config.yaml
norm: "layernorm"
attn_scale: 0.125
lr_mult_o: 0.711
decay_shape: "pow"
steps: 13904
Each number is 200 + 30 x the weight over its row's rms, rounded and kept within 0 to 999. Layers, rows and columns count from 0. The size before them is the row's rms in percent of the matrix's.

# layer 5 attention query, 128x128, rms 0.131, rows 0-54, columns 64-127
096,234,174,216,191,215,194,164,187,235,196,210,188,197,170,189,178,155,223,213,211,210,166,220,164,275,175,246,208,169,188,208,241,160,245,268,164,239,191,199,231,228,239,224,125,204,138,181,200,198,175,156,157,212,188,264,246,204,240,141,193,210,191,264,214
090,205,207,192,226,195,226,210,186,174,216,204,211,198,208,225,252,201,213,225,179,201,232,203,186,220,185,228,162,235,222,264,245,127,214,184,193,169,233,149,162,240,180,206,219,212,224,246,242,200,197,233,172,229,177,128,237,186,241,202,185,197,139,155,214
095,241,210,192,193,143,219,230,230,191,207,167,258,166,184,176,177,219,266,230,231,132,145,195,212,217,176,265,178,227,244,258,159,176,222,234,172,230,203,194,157,207,215,198,203,227,226,170,166,184,221,183,181,277,187,231,228,231,180,228,245,205,214,178,200
091,187,208,150,142,216,223,192,200,195,239,175,178,228,220,228,199,178,247,199,192,211,225,215,238,259,168,184,192,137,272,219,189,239,186,166,216,263,157,115,183,235,248,196,215,205,193,213,174,235,138,184,175,170,249,231,193,185,210,231,220,216,192,213,220
099,164,199,206,185,262,190,222,226,206,199,201,155,185,197,188,199,204,254,162,235,207,251,189,193,163,185,191,169,212,200,196,172,186,208,215,160,208,216,152,201,160,156,268,162,204,249,221,185,225,238,170,221,195,224,222,220,250,223,212,160,217,212,177,156
104,155,172,160,244,167,226,198,207,187,150,225,177,152,143,259,164,206,223,193,178,189,241,223,215,213,178,215,203,227,180,197,222,125,195,185,264,223,185,176,228,237,166,215,177,195,210,193,198,214,257,213,245,180,220,217,179,195,198,184,159,182,171,205,207
100,187,185,219,233,164,186,254,210,193,178,188,191,204,184,242,194,154,180,160,210,192,204,174,278,238,199,188,185,227,233,169,250,180,208,209,199,215,168,217,244,252,202,136,230,228,267,166,191,243,199,202,202,203,188,187,217,188,184,198,209,204,194,135,153
086,234,200,221,218,190,273,234,154,189,207,190,183,241,222,192,171,252,158,225,165,178,206,220,233,141,186,197,151,252,216,245,181,205,210,193,260,203,220,132,235,168,165,184,218,225,252,211,226,217,159,165,183,181,196,156,161,203,146,203,204,213,203,204,172
098,204,188,215,246,225,223,162,265,224,188,240,234,171,153,168,219,206,221,222,154,168,169,160,199,185,172,197,167,164,195,197,216,233,240,217,226,236,209,187,216,161,187,206,165,218,184,175,202,221,215,194,204,202,151,176,162,215,216,236,190,237,177,131,181
095,277,177,210,276,170,232,127,238,274,218,145,164,188,209,274,204,230,211,196,188,158,198,175,175,190,204,174,207,221,185,190,212,171,204,252,207,238,191,155,191,164,224,177,189,156,177,247,191,233,170,212,150,202,180,184,209,240,209,193,216,164,215,184,201
095,243,167,215,204,183,177,190,228,175,172,225,148,221,252,237,197,166,198,158,175,174,174,175,223,203,143,182,203,234,243,193,135,225,163,240,217,207,216,186,221,195,237,202,176,246,191,156,215,217,203,167,224,156,143,210,173,217,247,165,212,121,207,210,194
087,173,179,253,198,212,226,255,216,248,195,172,223,221,156,156,238,192,202,180,195,214,192,183,145,244,153,183,194,188,232,128,191,217,220,280,217,218,181,203,260,192,180,221,186,230,212,136,139,183,200,202,179,205,236,163,156,176,185,181,187,191,136,180,206
099,171,147,242,211,236,211,181,156,181,209,154,219,176,201,230,155,194,214,214,221,176,182,188,189,181,212,216,178,152,177,206,177,209,151,207,170,241,196,248,171,216,179,266,228,201,189,204,222,210,196,196,194,212,263,277,198,206,182,189,191,162,124,188,152
093,185,156,225,205,166,159,204,164,261,265,158,244,192,170,202,165,164,231,245,222,205,200,165,191,197,156,182,171,165,187,192,207,191,159,201,221,245,267,191,255,236,185,192,164,219,245,223,196,224,147,172,158,231,185,238,160,218,235,203,204,219,281,165,210
092,128,192,230,195,200,213,148,185,206,176,177,178,190,233,192,202,224,192,184,212,213,179,198,195,239,232,204,219,180,194,206,234,233,237,162,211,202,208,215,184,206,179,156,224,287,148,197,262,219,212,190,212,161,229,213,235,153,170,198,243,242,226,176,150
098,255,206,237,211,228,163,239,185,189,189,217,200,206,262,208,189,207,205,218,214,202,287,231,232,188,210,176,187,204,222,190,147,228,252,180,159,166,194,230,172,246,245,161,186,209,224,219,205,217,246,244,188,188,220,211,206,204,187,157,152,196,239,229,150
103,237,196,169,163,210,195,245,217,204,224,230,215,210,187,206,237,175,163,222,190,231,193,162,166,212,211,166,263,181,185,189,160,226,220,227,239,243,188,157,205,130,162,207,191,165,164,213,110,165,156,177,189,204,197,225,173,216,213,213,234,166,179,205,190
088,217,217,195,220,172,206,184,216,197,239,194,205,198,197,201,191,183,174,240,176,267,191,229,198,262,167,181,171,232,237,167,199,179,206,174,215,217,286,201,156,207,191,195,204,170,191,219,238,208,193,230,221,238,172,125,203,235,189,180,186,169,210,199,199
093,178,224,181,208,191,173,139,243,236,224,151,176,246,244,189,193,201,236,194,182,197,202,191,205,187,174,201,165,221,200,184,188,186,207,204,231,188,159,197,171,202,174,204,244,195,231,204,234,157,152,237,182,223,225,185,163,187,217,238,199,226,206,153,200
105,172,189,163,233,193,187,167,174,191,206,216,231,164,159,181,233,200,193,191,220,209,262,269,239,215,177,174,272,219,163,191,226,218,225,173,263,218,215,203,250,194,204,159,232,162,251,218,237,202,173,198,175,178,177,221,257,211,188,203,227,222,212,164,212
089,184,178,217,213,198,157,177,170,156,166,233,232,180,222,171,216,235,243,213,181,223,165,267,191,169,164,170,146,198,171,224,140,185,167,200,209,241,207,157,232,218,185,184,219,213,164,199,219,203,162,209,228,216,252,194,224,241,195,202,224,230,197,213,212
090,198,171,230,166,173,188,206,250,245,170,173,242,230,167,183,229,191,200,221,154,240,195,192,151,198,141,163,186,150,218,193,183,205,185,194,185,211,132,236,215,141,236,192,180,195,208,214,171,224,182,209,215,158,259,204,261,196,183,207,213,190,215,253,220
109,218,172,219,243,242,179,206,195,211,184,172,216,217,195,182,204,223,247,279,253,199,152,120,192,194,172,196,165,222,235,198,164,248,216,173,173,247,269,172,148,184,212,192,179,117,207,194,182,186,266,255,175,202,165,221,206,206,231,201,229,176,171,222,220
096,161,161,205,202,197,221,255,246,189,202,206,245,180,152,207,218,245,211,212,149,219,185,214,230,220,165,148,158,215,169,238,198,129,216,135,213,197,227,272,174,174,154,224,245,225,190,203,196,176,228,232,206,184,190,211,194,232,176,166,188,170,229,173,180
095,177,191,209,200,188,199,196,262,215,231,200,175,180,233,228,172,200,196,120,248,218,151,250,201,213,235,190,256,225,175,179,130,214,254,198,170,207,239,159,218,215,135,189,206,190,204,217,212,157,207,182,204,231,212,208,201,137,268,238,184,184,227,253,271
089,169,140,211,238,126,180,184,190,196,165,215,193,164,219,190,209,172,239,235,180,253,175,183,206,217,218,170,189,255,205,229,203,206,201,205,210,153,177,184,134,182,186,272,207,224,238,185,230,178,232,220,156,239,200,236,207,213,209,213,218,221,179,197,173
108,200,189,147,174,210,218,112,253,166,216,243,238,212,169,251,195,240,191,210,147,188,190,189,196,259,214,168,226,212,215,212,240,218,216,145,255,197,214,239,198,236,173,196,189,195,171,215,173,188,151,220,165,200,185,153,215,174,192,177,153,236,179,184,197
099,169,204,163,194,263,211,233,209,185,203,202,254,205,157,238,185,250,171,198,158,207,227,167,245,222,192,221,204,201,189,198,212,191,208,169,246,204,202,160,220,174,146,210,170,166,166,143,178,201,233,239,166,182,186,181,207,214,208,157,159,239,229,229,198
107,212,255,173,193,199,198,162,199,212,202,185,155,209,233,199,196,179,154,239,207,231,201,146,213,267,203,203,225,191,203,208,222,181,170,261,195,186,188,165,202,178,191,234,193,191,224,182,215,192,162,254,217,253,157,188,227,200,244,219,223,268,206,134,209
099,173,181,213,165,156,228,210,184,158,189,202,180,228,187,160,240,220,167,216,238,210,208,219,190,253,160,149,185,182,174,224,220,194,242,140,252,157,184,212,262,180,203,175,221,115,167,192,207,217,232,214,184,191,254,183,178,168,204,199,211,222,199,254,208
092,239,216,164,223,180,229,167,207,211,158,170,214,182,157,242,186,227,179,160,153,197,146,214,238,204,208,224,192,205,195,169,166,174,249,231,204,195,157,148,193,197,221,202,179,186,202,163,298,200,182,230,211,200,179,189,230,221,264,244,185,170,192,225,187
103,154,207,102,169,223,190,153,187,219,127,184,202,170,202,217,201,150,209,192,202,203,201,188,253,222,167,201,186,218,224,217,230,249,185,201,192,210,178,175,215,210,198,236,180,223,218,228,123,133,191,207,222,222,178,207,179,177,188,194,198,242,135,186,200
099,166,195,250,217,156,211,174,157,208,181,201,120,218,168,213,194,225,215,177,188,231,209,192,182,257,208,192,189,167,222,189,233,222,186,220,177,183,196,203,212,174,199,150,269,229,194,186,249,228,199,186,157,178,245,239,248,186,190,258,197,145,239,203,220
096,235,189,185,194,205,174,194,153,193,193,191,264,193,210,219,197,178,240,214,191,150,165,165,176,161,185,211,226,211,216,285,174,204,216,226,206,170,189,177,217,234,235,189,199,194,200,187,178,208,192,221,217,206,190,240,215,232,215,180,226,172,155,158,190
105,181,251,189,184,175,169,180,198,174,199,229,203,250,217,241,145,251,220,243,201,171,181,179,230,216,262,211,247,113,232,208,242,203,190,148,263,204,227,208,152,204,159,167,212,192,221,244,220,222,135,217,180,260,163,205,225,167,235,176,201,205,212,203,263
095,172,245,172,236,161,201,177,162,250,153,152,184,221,170,194,212,168,184,212,221,161,195,217,179,177,203,198,241,238,193,213,242,202,241,243,226,209,214,273,178,234,221,180,208,215,125,201,230,185,169,222,191,194,249,223,163,180,168,183,207,168,256,196,191
088,175,206,174,234,199,163,168,197,210,216,196,208,141,131,205,205,154,196,263,188,228,246,158,226,212,170,195,171,182,179,172,139,183,168,275,143,167,181,216,278,213,233,221,221,225,185,184,216,195,204,215,238,152,174,172,173,173,175,204,223,196,145,166,259
093,190,162,187,226,152,195,198,133,212,188,168,231,189,202,187,211,184,140,200,176,221,231,185,196,132,222,187,191,246,146,183,205,225,210,220,229,180,157,206,195,190,218,195,255,193,204,155,213,233,153,202,210,219,232,190,227,253,200,233,257,192,221,166,189
104,213,150,174,185,210,172,200,203,250,161,210,198,223,197,238,193,204,195,189,190,201,253,254,166,201,188,197,193,153,264,216,221,195,227,191,236,221,198,230,158,207,229,143,172,241,253,171,209,237,169,164,175,215,232,125,244,198,173,180,197,226,177,208,244
093,211,216,169,173,235,159,271,174,163,197,178,209,201,197,228,147,186,187,179,175,171,204,167,213,164,214,192,214,169,191,215,193,177,178,162,166,227,195,206,232,224,172,180,235,223,265,213,223,163,233,215,233,194,180,165,188,200,187,224,208,211,203,182,235
097,212,199,255,161,195,125,234,240,187,192,227,228,192,214,210,150,180,164,169,231,204,192,198,224,228,210,214,234,239,219,206,151,212,226,175,211,202,233,188,200,205,154,180,237,197,212,164,228,169,174,165,175,160,222,216,202,164,210,254,190,209,166,172,165
091,180,145,167,169,250,190,250,228,161,184,178,189,212,161,218,199,190,228,198,229,214,236,224,211,218,199,234,249,143,215,215,210,226,213,184,178,141,249,268,201,234,198,202,184,180,191,238,156,279,141,189,187,244,176,252,143,199,247,212,194,238,184,185,221
097,145,163,235,191,185,195,184,162,199,193,224,178,184,191,185,138,204,277,209,205,219,257,199,213,161,175,203,144,231,190,202,219,181,188,182,213,185,218,186,202,257,214,165,220,194,220,248,215,174,240,130,184,178,202,185,204,160,225,202,240,229,241,148,200
085,164,191,217,173,201,230,207,217,244,181,233,186,211,164,246,194,250,195,200,203,139,233,230,160,209,136,168,175,174,254,216,242,143,181,174,240,189,199,219,199,279,145,180,180,237,202,240,201,214,206,243,175,193,213,132,181,201,167,163,239,224,224,181,214
109,254,159,170,216,183,204,218,220,213,243,219,178,174,199,275,195,197,160,168,165,223,219,221,179,236,188,175,207,228,165,202,241,218,188,191,159,154,217,241,195,222,188,212,172,209,161,218,201,205,220,230,216,124,235,209,192,193,208,200,155,187,228,166,147
111,197,164,179,193,227,217,222,170,229,169,138,176,244,194,201,190,218,247,231,207,186,196,244,196,218,175,163,167,228,193,225,168,132,230,210,197,173,213,188,245,232,258,177,208,263,209,198,169,209,207,278,199,166,168,199,147,210,175,178,200,175,182,209,152
092,229,168,183,206,204,239,171,195,189,194,177,162,176,178,190,214,216,172,197,181,178,241,192,161,177,227,150,184,168,282,182,232,184,214,165,213,155,214,262,205,221,185,138,150,195,199,199,176,219,245,241,205,178,203,213,175,211,257,173,225,170,205,202,225
093,236,180,182,159,175,153,158,282,207,228,192,237,155,175,190,189,219,168,188,218,181,264,184,200,203,247,261,210,198,249,250,219,199,176,225,180,186,207,209,221,189,179,202,238,189,212,200,163,217,207,208,191,234,189,170,248,189,210,154,230,163,238,203,176
107,174,220,195,193,227,183,174,166,204,193,142,267,195,230,214,245,140,215,206,172,249,196,174,217,169,217,182,231,210,195,206,210,200,188,286,193,222,174,185,151,136,186,213,190,238,215,198,208,192,166,205,226,191,234,121,169,232,242,181,179,201,198,174,260
102,247,231,203,206,193,228,237,178,141,225,182,148,210,194,175,180,195,126,223,271,197,221,149,195,232,211,230,200,175,251,198,184,188,192,234,171,212,194,213,180,202,211,219,148,195,195,266,232,188,142,247,180,211,205,234,209,224,230,211,217,190,144,225,210
096,184,164,191,292,215,177,218,220,195,177,211,224,242,208,218,147,182,180,185,203,240,207,217,247,177,198,214,208,205,169,196,143,188,163,187,229,207,202,184,222,221,213,157,187,234,232,260,222,196,224,172,277,165,208,156,194,207,122,216,220,198,184,234,202
087,167,126,197,179,238,198,218,258,210,213,234,224,209,232,216,190,184,272,273,180,240,183,230,200,194,220,192,201,192,170,179,221,222,214,216,141,193,173,163,189,209,187,147,234,229,203,148,169,174,171,228,179,187,242,185,191,189,225,193,240,172,227,200,219
090,210,220,197,220,162,201,211,249,189,192,210,198,171,220,128,199,205,168,225,183,141,206,249,197,194,185,196,208,230,164,222,184,197,169,223,186,225,205,258,182,151,190,188,212,230,161,218,146,195,145,244,209,184,230,188,234,228,233,216,181,246,207,190,215
096,197,169,217,199,227,255,189,142,149,179,267,220,218,168,146,214,212,191,239,159,191,185,186,171,192,208,132,226,153,209,188,215,255,157,197,208,237,193,161,261,146,191,188,217,243,159,254,161,146,211,182,216,217,231,241,208,190,229,170,152,225,170,179,192
098,181,184,216,238,203,215,238,200,176,188,233,208,200,153,194,241,185,239,239,210,211,190,161,203,220,226,133,209,129,231,217,191,205,198,224,191,209,197,203,227,207,191,187,276,184,190,200,178,216,200,143,252,192,190,211,209,190,174,141,180,165,230,235,192
# layer 5 attention key, 128x128, rms 0.124, rows 0-53, columns 64-127
104,208,245,221,175,189,254,178,213,236,226,181,166,196,184,214,185,238,200,163,201,223,124,181,165,184,165,161,170,171,238,160,216,156,213,250,168,169,264,244,220,179,266,151,179,178,181,194,228,241,192,238,188,225,219,195,215,188,244,234,169,192,211,193,188
089,201,255,200,175,263,211,167,195,143,198,172,219,227,183,109,208,299,212,229,151,187,172,160,234,148,179,196,208,198,173,219,166,184,201,191,225,199,222,172,193,219,200,207,194,186,197,233,180,185,189,241,221,215,225,185,202,220,193,244,243,229,202,198,182
093,200,201,238,202,162,183,132,189,173,210,167,207,201,177,286,146,228,227,217,193,196,177,172,169,218,174,227,177,243,202,203,220,212,204,180,200,192,270,184,167,214,244,207,183,194,195,206,170,139,211,201,220,250,219,211,224,155,142,123,187,196,225,255,139
096,220,238,187,144,213,190,192,200,218,200,223,170,203,244,195,176,194,186,170,248,177,179,125,179,212,193,222,216,232,162,191,183,203,209,206,203,198,118,200,230,214,270,205,167,237,219,176,198,225,206,232,216,242,199,218,210,201,168,196,185,193,177,224,216
101,198,103,209,225,181,206,238,197,251,214,210,211,210,171,175,200,184,253,233,230,196,197,220,221,232,208,188,167,201,179,153,221,175,197,220,199,196,184,187,180,216,158,243,220,154,168,189,203,214,199,222,206,230,206,195,197,215,173,144,128,104,182,222,200
108,207,175,269,203,210,195,246,165,186,212,242,174,167,178,176,201,152,233,215,206,181,290,170,213,152,171,178,179,174,217,164,188,194,176,225,183,228,179,182,139,230,148,272,204,193,172,194,237,248,231,235,253,172,172,164,186,239,211,166,215,213,232,174,184
107,187,186,201,205,164,217,186,216,202,180,201,183,176,228,251,161,154,251,215,180,187,280,173,244,183,215,227,220,228,233,149,190,184,237,158,173,242,177,160,126,233,164,192,161,230,197,229,195,221,198,240,191,216,170,214,171,278,214,183,199,222,209,181,160
087,216,157,208,175,169,188,149,244,202,173,150,216,153,236,179,169,213,187,187,143,228,205,153,237,169,214,200,188,181,194,269,208,203,170,204,167,179,184,223,234,243,197,220,236,175,185,212,260,152,260,148,184,196,178,229,168,184,185,186,274,208,200,212,190
103,203,223,216,192,201,207,157,222,201,271,188,235,213,168,210,241,191,205,152,172,222,155,181,176,193,206,155,189,200,208,205,207,248,208,209,193,205,200,177,204,208,208,208,178,150,225,219,179,176,212,182,165,215,194,150,244,158,180,194,197,197,229,146,185
090,206,208,217,198,195,166,224,204,204,260,192,191,200,162,122,209,207,174,235,177,177,213,197,148,228,206,198,202,184,168,171,194,207,225,194,168,157,195,284,205,217,208,174,191,219,204,215,248,216,170,223,208,179,202,161,209,197,202,248,268,170,199,247,228
092,297,193,201,184,165,217,238,242,199,204,186,166,227,181,221,133,152,189,224,165,171,196,203,190,210,214,203,236,197,213,176,171,170,226,254,220,221,188,244,234,218,165,253,238,206,183,247,199,179,170,236,180,202,149,205,185,231,200,189,182,200,175,217,238
086,200,219,222,205,217,261,172,258,195,232,190,189,223,172,214,217,201,247,199,237,208,141,162,204,232,181,177,212,178,215,205,253,220,179,158,212,199,180,246,161,204,234,201,206,192,225,197,224,229,206,224,260,273,194,148,194,230,192,183,178,187,197,201,209
094,181,211,219,170,193,184,227,216,178,151,175,144,267,125,213,213,185,170,209,202,213,225,199,241,214,242,204,174,142,186,170,196,222,217,199,174,268,193,185,228,181,183,233,235,186,168,186,200,191,197,205,253,272,178,237,227,184,217,243,177,144,216,214,258
095,246,196,192,312,173,163,169,243,212,245,223,239,249,199,218,215,177,192,224,205,226,168,180,235,206,214,219,178,189,221,176,174,258,176,215,172,215,204,197,179,262,205,204,172,189,254,208,153,188,193,173,156,177,166,188,206,223,238,190,180,237,229,254,135
093,130,210,207,190,215,163,205,155,223,189,209,216,174,272,178,184,229,205,141,171,200,202,241,237,221,193,182,224,163,207,143,166,215,243,143,195,190,202,175,240,249,192,154,183,212,194,189,189,199,165,182,225,168,197,219,198,222,210,201,198,216,199,184,179
097,160,176,221,180,232,188,245,263,235,209,204,210,193,174,178,222,198,219,223,158,204,205,150,260,173,191,202,177,102,227,211,170,204,167,203,210,178,188,205,192,195,228,173,180,254,210,195,162,196,223,152,157,158,153,249,209,246,203,215,183,217,189,129,192
110,204,282,211,150,165,197,165,175,251,227,197,179,202,181,238,185,231,150,204,210,239,177,175,200,235,201,182,165,186,168,217,204,193,185,233,202,207,187,218,265,177,185,174,228,184,221,274,221,173,188,213,227,218,227,183,185,103,211,173,201,191,223,202,230
095,194,177,183,153,195,193,136,210,180,216,197,203,187,185,211,181,245,202,195,170,193,252,250,228,222,187,229,219,206,219,215,229,202,216,186,177,165,214,150,221,225,181,214,105,176,218,215,215,217,193,161,172,156,178,210,190,200,226,225,230,153,224,186,224
088,191,156,215,192,195,177,249,201,177,185,189,269,214,216,241,176,201,165,182,243,197,208,151,199,172,172,202,190,245,187,185,180,185,211,197,228,134,170,202,156,230,262,175,222,218,221,221,147,179,214,214,210,240,196,194,170,271,195,166,199,188,206,172,201
104,180,212,187,176,202,181,150,163,250,197,219,251,224,227,235,182,219,175,198,171,219,231,241,236,173,168,243,151,210,205,180,204,175,209,214,217,225,178,220,238,224,212,161,210,200,246,146,275,196,198,210,117,171,236,165,182,215,159,234,215,239,215,197,223
090,186,182,162,191,228,218,195,138,210,167,206,221,237,183,141,226,177,197,180,172,226,148,189,206,208,172,141,167,191,182,262,237,276,217,227,180,228,144,216,217,251,170,210,217,255,206,201,199,162,203,236,241,167,228,194,202,195,214,251,194,174,233,211,198
097,164,228,221,260,161,233,201,191,217,208,225,207,173,222,188,202,154,227,240,215,254,151,194,161,220,212,188,187,246,180,157,191,124,187,286,154,187,216,193,178,174,227,223,220,232,155,176,166,198,158,188,228,190,190,227,222,235,180,228,201,222,225,185,217
106,230,203,205,217,182,238,190,197,186,240,177,222,194,172,151,214,192,210,224,169,256,207,226,214,238,194,229,141,211,207,208,198,263,229,183,177,191,198,260,218,167,168,212,237,137,197,224,150,184,176,243,226,177,201,192,213,213,221,200,139,207,200,216,195
106,175,133,242,199,209,169,172,171,185,215,233,225,170,234,233,186,193,165,258,189,281,187,206,244,227,197,183,170,204,259,135,194,199,174,169,221,197,246,138,226,170,154,229,193,177,195,212,194,141,201,256,191,146,238,202,192,209,235,171,172,194,211,182,177
095,214,190,216,231,208,171,179,266,230,226,192,236,188,199,217,205,231,210,187,294,181,195,245,218,195,153,215,190,205,189,207,233,196,262,172,184,200,145,205,228,174,248,186,194,217,171,187,202,207,225,229,238,144,186,164,151,169,187,183,161,181,184,232,191
098,160,229,191,179,169,162,238,218,203,205,212,146,175,211,182,178,134,217,167,206,199,209,192,199,217,187,188,228,213,179,192,197,173,148,219,253,174,198,169,182,174,168,202,169,243,156,194,218,201,170,211,184,189,198,140,202,205,184,214,186,216,176,178,177
106,228,196,199,182,222,205,216,239,189,182,264,190,205,254,233,197,221,196,173,191,245,167,197,193,193,199,200,235,175,230,172,226,179,207,207,157,194,192,186,178,172,198,231,134,182,191,193,212,190,165,244,177,201,231,178,214,156,264,164,191,243,172,159,258
092,211,198,147,242,165,227,244,221,216,250,213,187,224,195,202,269,188,197,303,174,185,206,241,214,222,223,192,179,207,210,195,212,189,204,173,208,211,215,235,218,182,186,203,175,134,198,189,173,200,197,208,186,170,148,180,235,239,215,201,205,214,210,205,181
106,256,276,164,231,169,157,193,163,236,258,142,215,186,218,152,185,203,163,193,244,98,199,194,210,226,195,235,242,245,165,207,276,210,220,192,227,215,204,200,197,245,175,170,181,197,200,212,203,206,226,176,222,222,227,166,228,228,194,222,208,211,216,197,219
097,168,177,155,194,180,195,201,181,212,162,191,263,175,236,164,211,202,118,208,140,248,195,198,199,141,249,201,192,178,191,202,237,222,209,175,176,177,188,218,212,196,177,179,164,191,168,194,222,200,199,218,227,171,213,188,168,209,236,224,197,191,204,171,186
091,190,225,227,259,197,184,224,148,233,206,188,183,199,169,259,211,192,181,180,169,208,199,219,184,148,197,119,202,231,222,185,202,182,252,184,149,152,218,247,230,242,241,192,184,211,162,175,195,209,267,194,203,186,178,169,233,181,114,180,169,189,141,194,207
103,239,233,184,225,192,148,186,137,169,183,235,208,170,169,180,146,192,246,139,232,197,209,170,178,228,178,215,230,220,225,230,210,229,193,188,180,159,161,170,213,194,214,186,227,228,173,280,191,193,191,246,171,246,175,179,233,217,193,209,153,225,203,180,216
104,137,149,208,173,169,180,240,151,211,156,170,206,210,238,221,129,214,201,203,217,220,216,176,224,189,190,209,162,221,221,188,182,209,221,110,201,240,203,199,258,241,210,176,201,236,229,154,282,262,201,213,167,209,258,175,214,167,210,235,219,202,191,167,157
090,172,204,224,214,210,182,195,217,169,139,224,145,221,176,213,150,190,190,184,183,210,215,206,204,198,215,199,207,176,181,238,267,209,193,213,188,227,244,194,260,211,213,210,187,175,179,246,176,191,168,191,194,176,203,217,197,170,183,170,113,158,242,228,194
112,188,249,180,177,233,161,206,166,251,216,165,178,214,175,257,183,265,158,180,236,218,233,183,218,200,227,215,183,205,236,217,220,225,219,191,184,192,186,197,210,280,184,178,219,210,239,209,203,192,179,193,250,169,225,169,171,148,230,225,160,239,188,159,197
100,188,227,216,147,173,217,275,200,227,182,184,242,188,229,150,235,167,177,147,165,192,231,205,171,143,229,176,186,224,218,220,140,204,202,188,179,216,204,216,149,167,229,198,238,183,211,208,206,198,122,201,215,198,159,196,178,224,205,235,219,234,236,160,231
088,234,254,185,226,152,232,216,184,242,218,234,153,211,205,188,176,173,206,199,190,223,230,184,197,177,189,220,221,192,218,182,142,203,225,143,227,270,202,172,207,163,184,201,184,194,209,212,201,234,185,158,198,216,111,126,247,200,237,236,173,254,252,194,217
091,190,231,189,166,187,210,200,195,298,117,240,193,206,251,201,219,195,168,195,112,193,201,196,204,172,240,165,209,219,143,157,158,172,240,175,205,217,178,201,230,202,231,202,210,193,177,162,222,185,134,223,259,263,226,191,182,231,206,187,231,274,192,179,189
108,128,213,223,144,243,228,181,225,215,186,234,191,212,205,216,187,179,242,128,206,168,215,146,215,239,199,192,201,180,209,160,215,168,175,233,167,187,207,192,184,242,237,168,143,251,242,214,175,220,211,157,174,172,221,170,222,228,165,217,254,192,190,215,242
093,194,192,173,263,198,165,232,223,187,153,197,159,210,207,226,234,207,172,200,177,175,240,185,229,184,210,203,141,240,214,181,229,140,220,201,210,266,219,119,198,177,167,204,270,186,205,236,173,245,235,209,175,186,223,179,207,218,214,190,232,228,233,237,178
100,221,240,213,202,178,185,243,193,167,202,213,166,157,202,225,182,192,113,124,235,231,227,192,237,210,219,181,249,252,227,197,186,193,221,169,227,231,254,197,217,261,170,175,194,188,166,219,211,186,174,176,222,220,199,225,225,175,171,142,195,207,229,213,181
088,183,188,207,197,211,201,164,230,252,192,227,217,215,221,158,241,212,229,211,222,200,234,200,224,211,213,232,213,167,236,225,198,177,220,208,225,256,180,233,177,199,171,273,160,151,254,250,195,197,141,226,216,205,156,228,199,166,250,205,102,239,150,239,211
102,193,207,212,200,188,169,232,193,191,190,186,196,212,251,183,178,156,195,214,211,222,211,144,204,139,156,187,202,188,218,158,227,200,212,228,205,217,206,120,182,200,218,171,231,180,223,175,167,195,210,187,198,238,136,196,206,216,179,194,244,228,187,168,186
092,195,166,213,155,230,178,223,167,194,158,227,259,227,211,235,179,197,214,205,234,221,172,197,196,189,226,179,188,198,257,197,210,163,181,189,217,201,153,164,184,229,227,219,171,144,217,195,166,237,222,165,185,192,243,199,152,220,228,214,221,149,250,213,162
096,215,199,224,184,212,189,228,179,244,163,169,212,196,241,191,234,194,194,145,219,184,248,172,225,201,258,202,240,155,233,183,184,208,210,244,240,186,200,196,183,135,233,204,119,201,142,230,247,189,227,212,226,198,211,225,159,167,246,279,241,211,236,187,266
111,223,209,192,174,199,172,211,217,196,201,242,209,167,185,177,218,184,189,219,155,230,206,131,199,176,198,180,175,223,190,199,199,253,143,197,215,154,183,178,179,160,216,221,190,183,210,243,149,171,223,215,146,221,188,207,147,222,143,194,193,117,245,225,186
096,209,178,153,163,253,175,203,181,174,196,229,275,199,204,246,249,204,260,253,152,170,205,172,225,202,230,197,171,173,145,237,172,213,166,156,198,241,173,202,154,184,172,203,188,172,161,269,177,225,184,185,164,196,190,212,196,200,201,193,209,223,219,195,256
094,210,212,216,234,178,148,202,229,200,180,193,248,226,219,241,176,255,185,208,227,206,222,206,201,194,265,239,197,196,146,242,189,188,162,205,144,204,243,199,178,233,222,218,214,171,152,229,217,270,182,217,172,204,191,188,210,147,200,148,204,150,193,237,202
110,224,243,222,194,272,132,179,205,230,232,197,190,192,214,177,220,146,215,149,236,178,174,195,189,174,182,143,233,228,177,202,182,212,228,261,199,237,235,209,168,192,181,165,221,196,174,175,165,182,192,222,225,206,243,144,196,216,224,256,180,275,202,195,240
105,208,179,214,198,203,252,190,144,210,219,245,155,194,242,116,190,224,173,184,258,189,214,200,177,247,221,229,206,202,160,284,214,176,243,230,220,210,165,233,185,243,218,198,170,171,149,245,230,231,176,183,227,212,184,223,192,202,197,204,156,228,196,206,207
099,206,200,218,166,215,182,171,213,181,201,190,139,135,205,206,174,162,218,166,211,259,236,166,235,268,169,194,157,144,191,193,231,207,181,218,162,239,162,183,230,222,224,190,211,233,197,197,98,197,199,161,175,175,179,261,207,206,167,202,192,205,216,206,188
086,180,197,163,183,228,179,187,203,197,238,212,203,125,159,261,181,158,179,153,203,249,141,198,210,199,186,160,173,212,205,178,235,219,173,215,198,182,203,156,202,174,149,153,180,243,201,221,170,210,223,168,241,212,183,184,148,259,191,216,186,190,187,186,176
084,191,171,193,107,196,157,151,226,252,194,146,271,202,218,237,165,243,174,206,202,235,239,192,150,242,212,174,197,158,225,217,209,202,231,237,239,178,222,215,160,198,208,247,171,173,162,190,199,203,219,273,184,176,199,154,182,208,211,158,219,281,225,181,148
099,212,241,163,187,194,127,167,196,239,235,178,214,252,181,185,223,198,169,207,150,218,199,179,195,161,219,204,172,170,192,223,260,196,202,289,227,193,179,156,235,153,194,237,215,241,184,236,249,209,155,193,156,226,163,195,202,192,232,167,193,213,143,194,243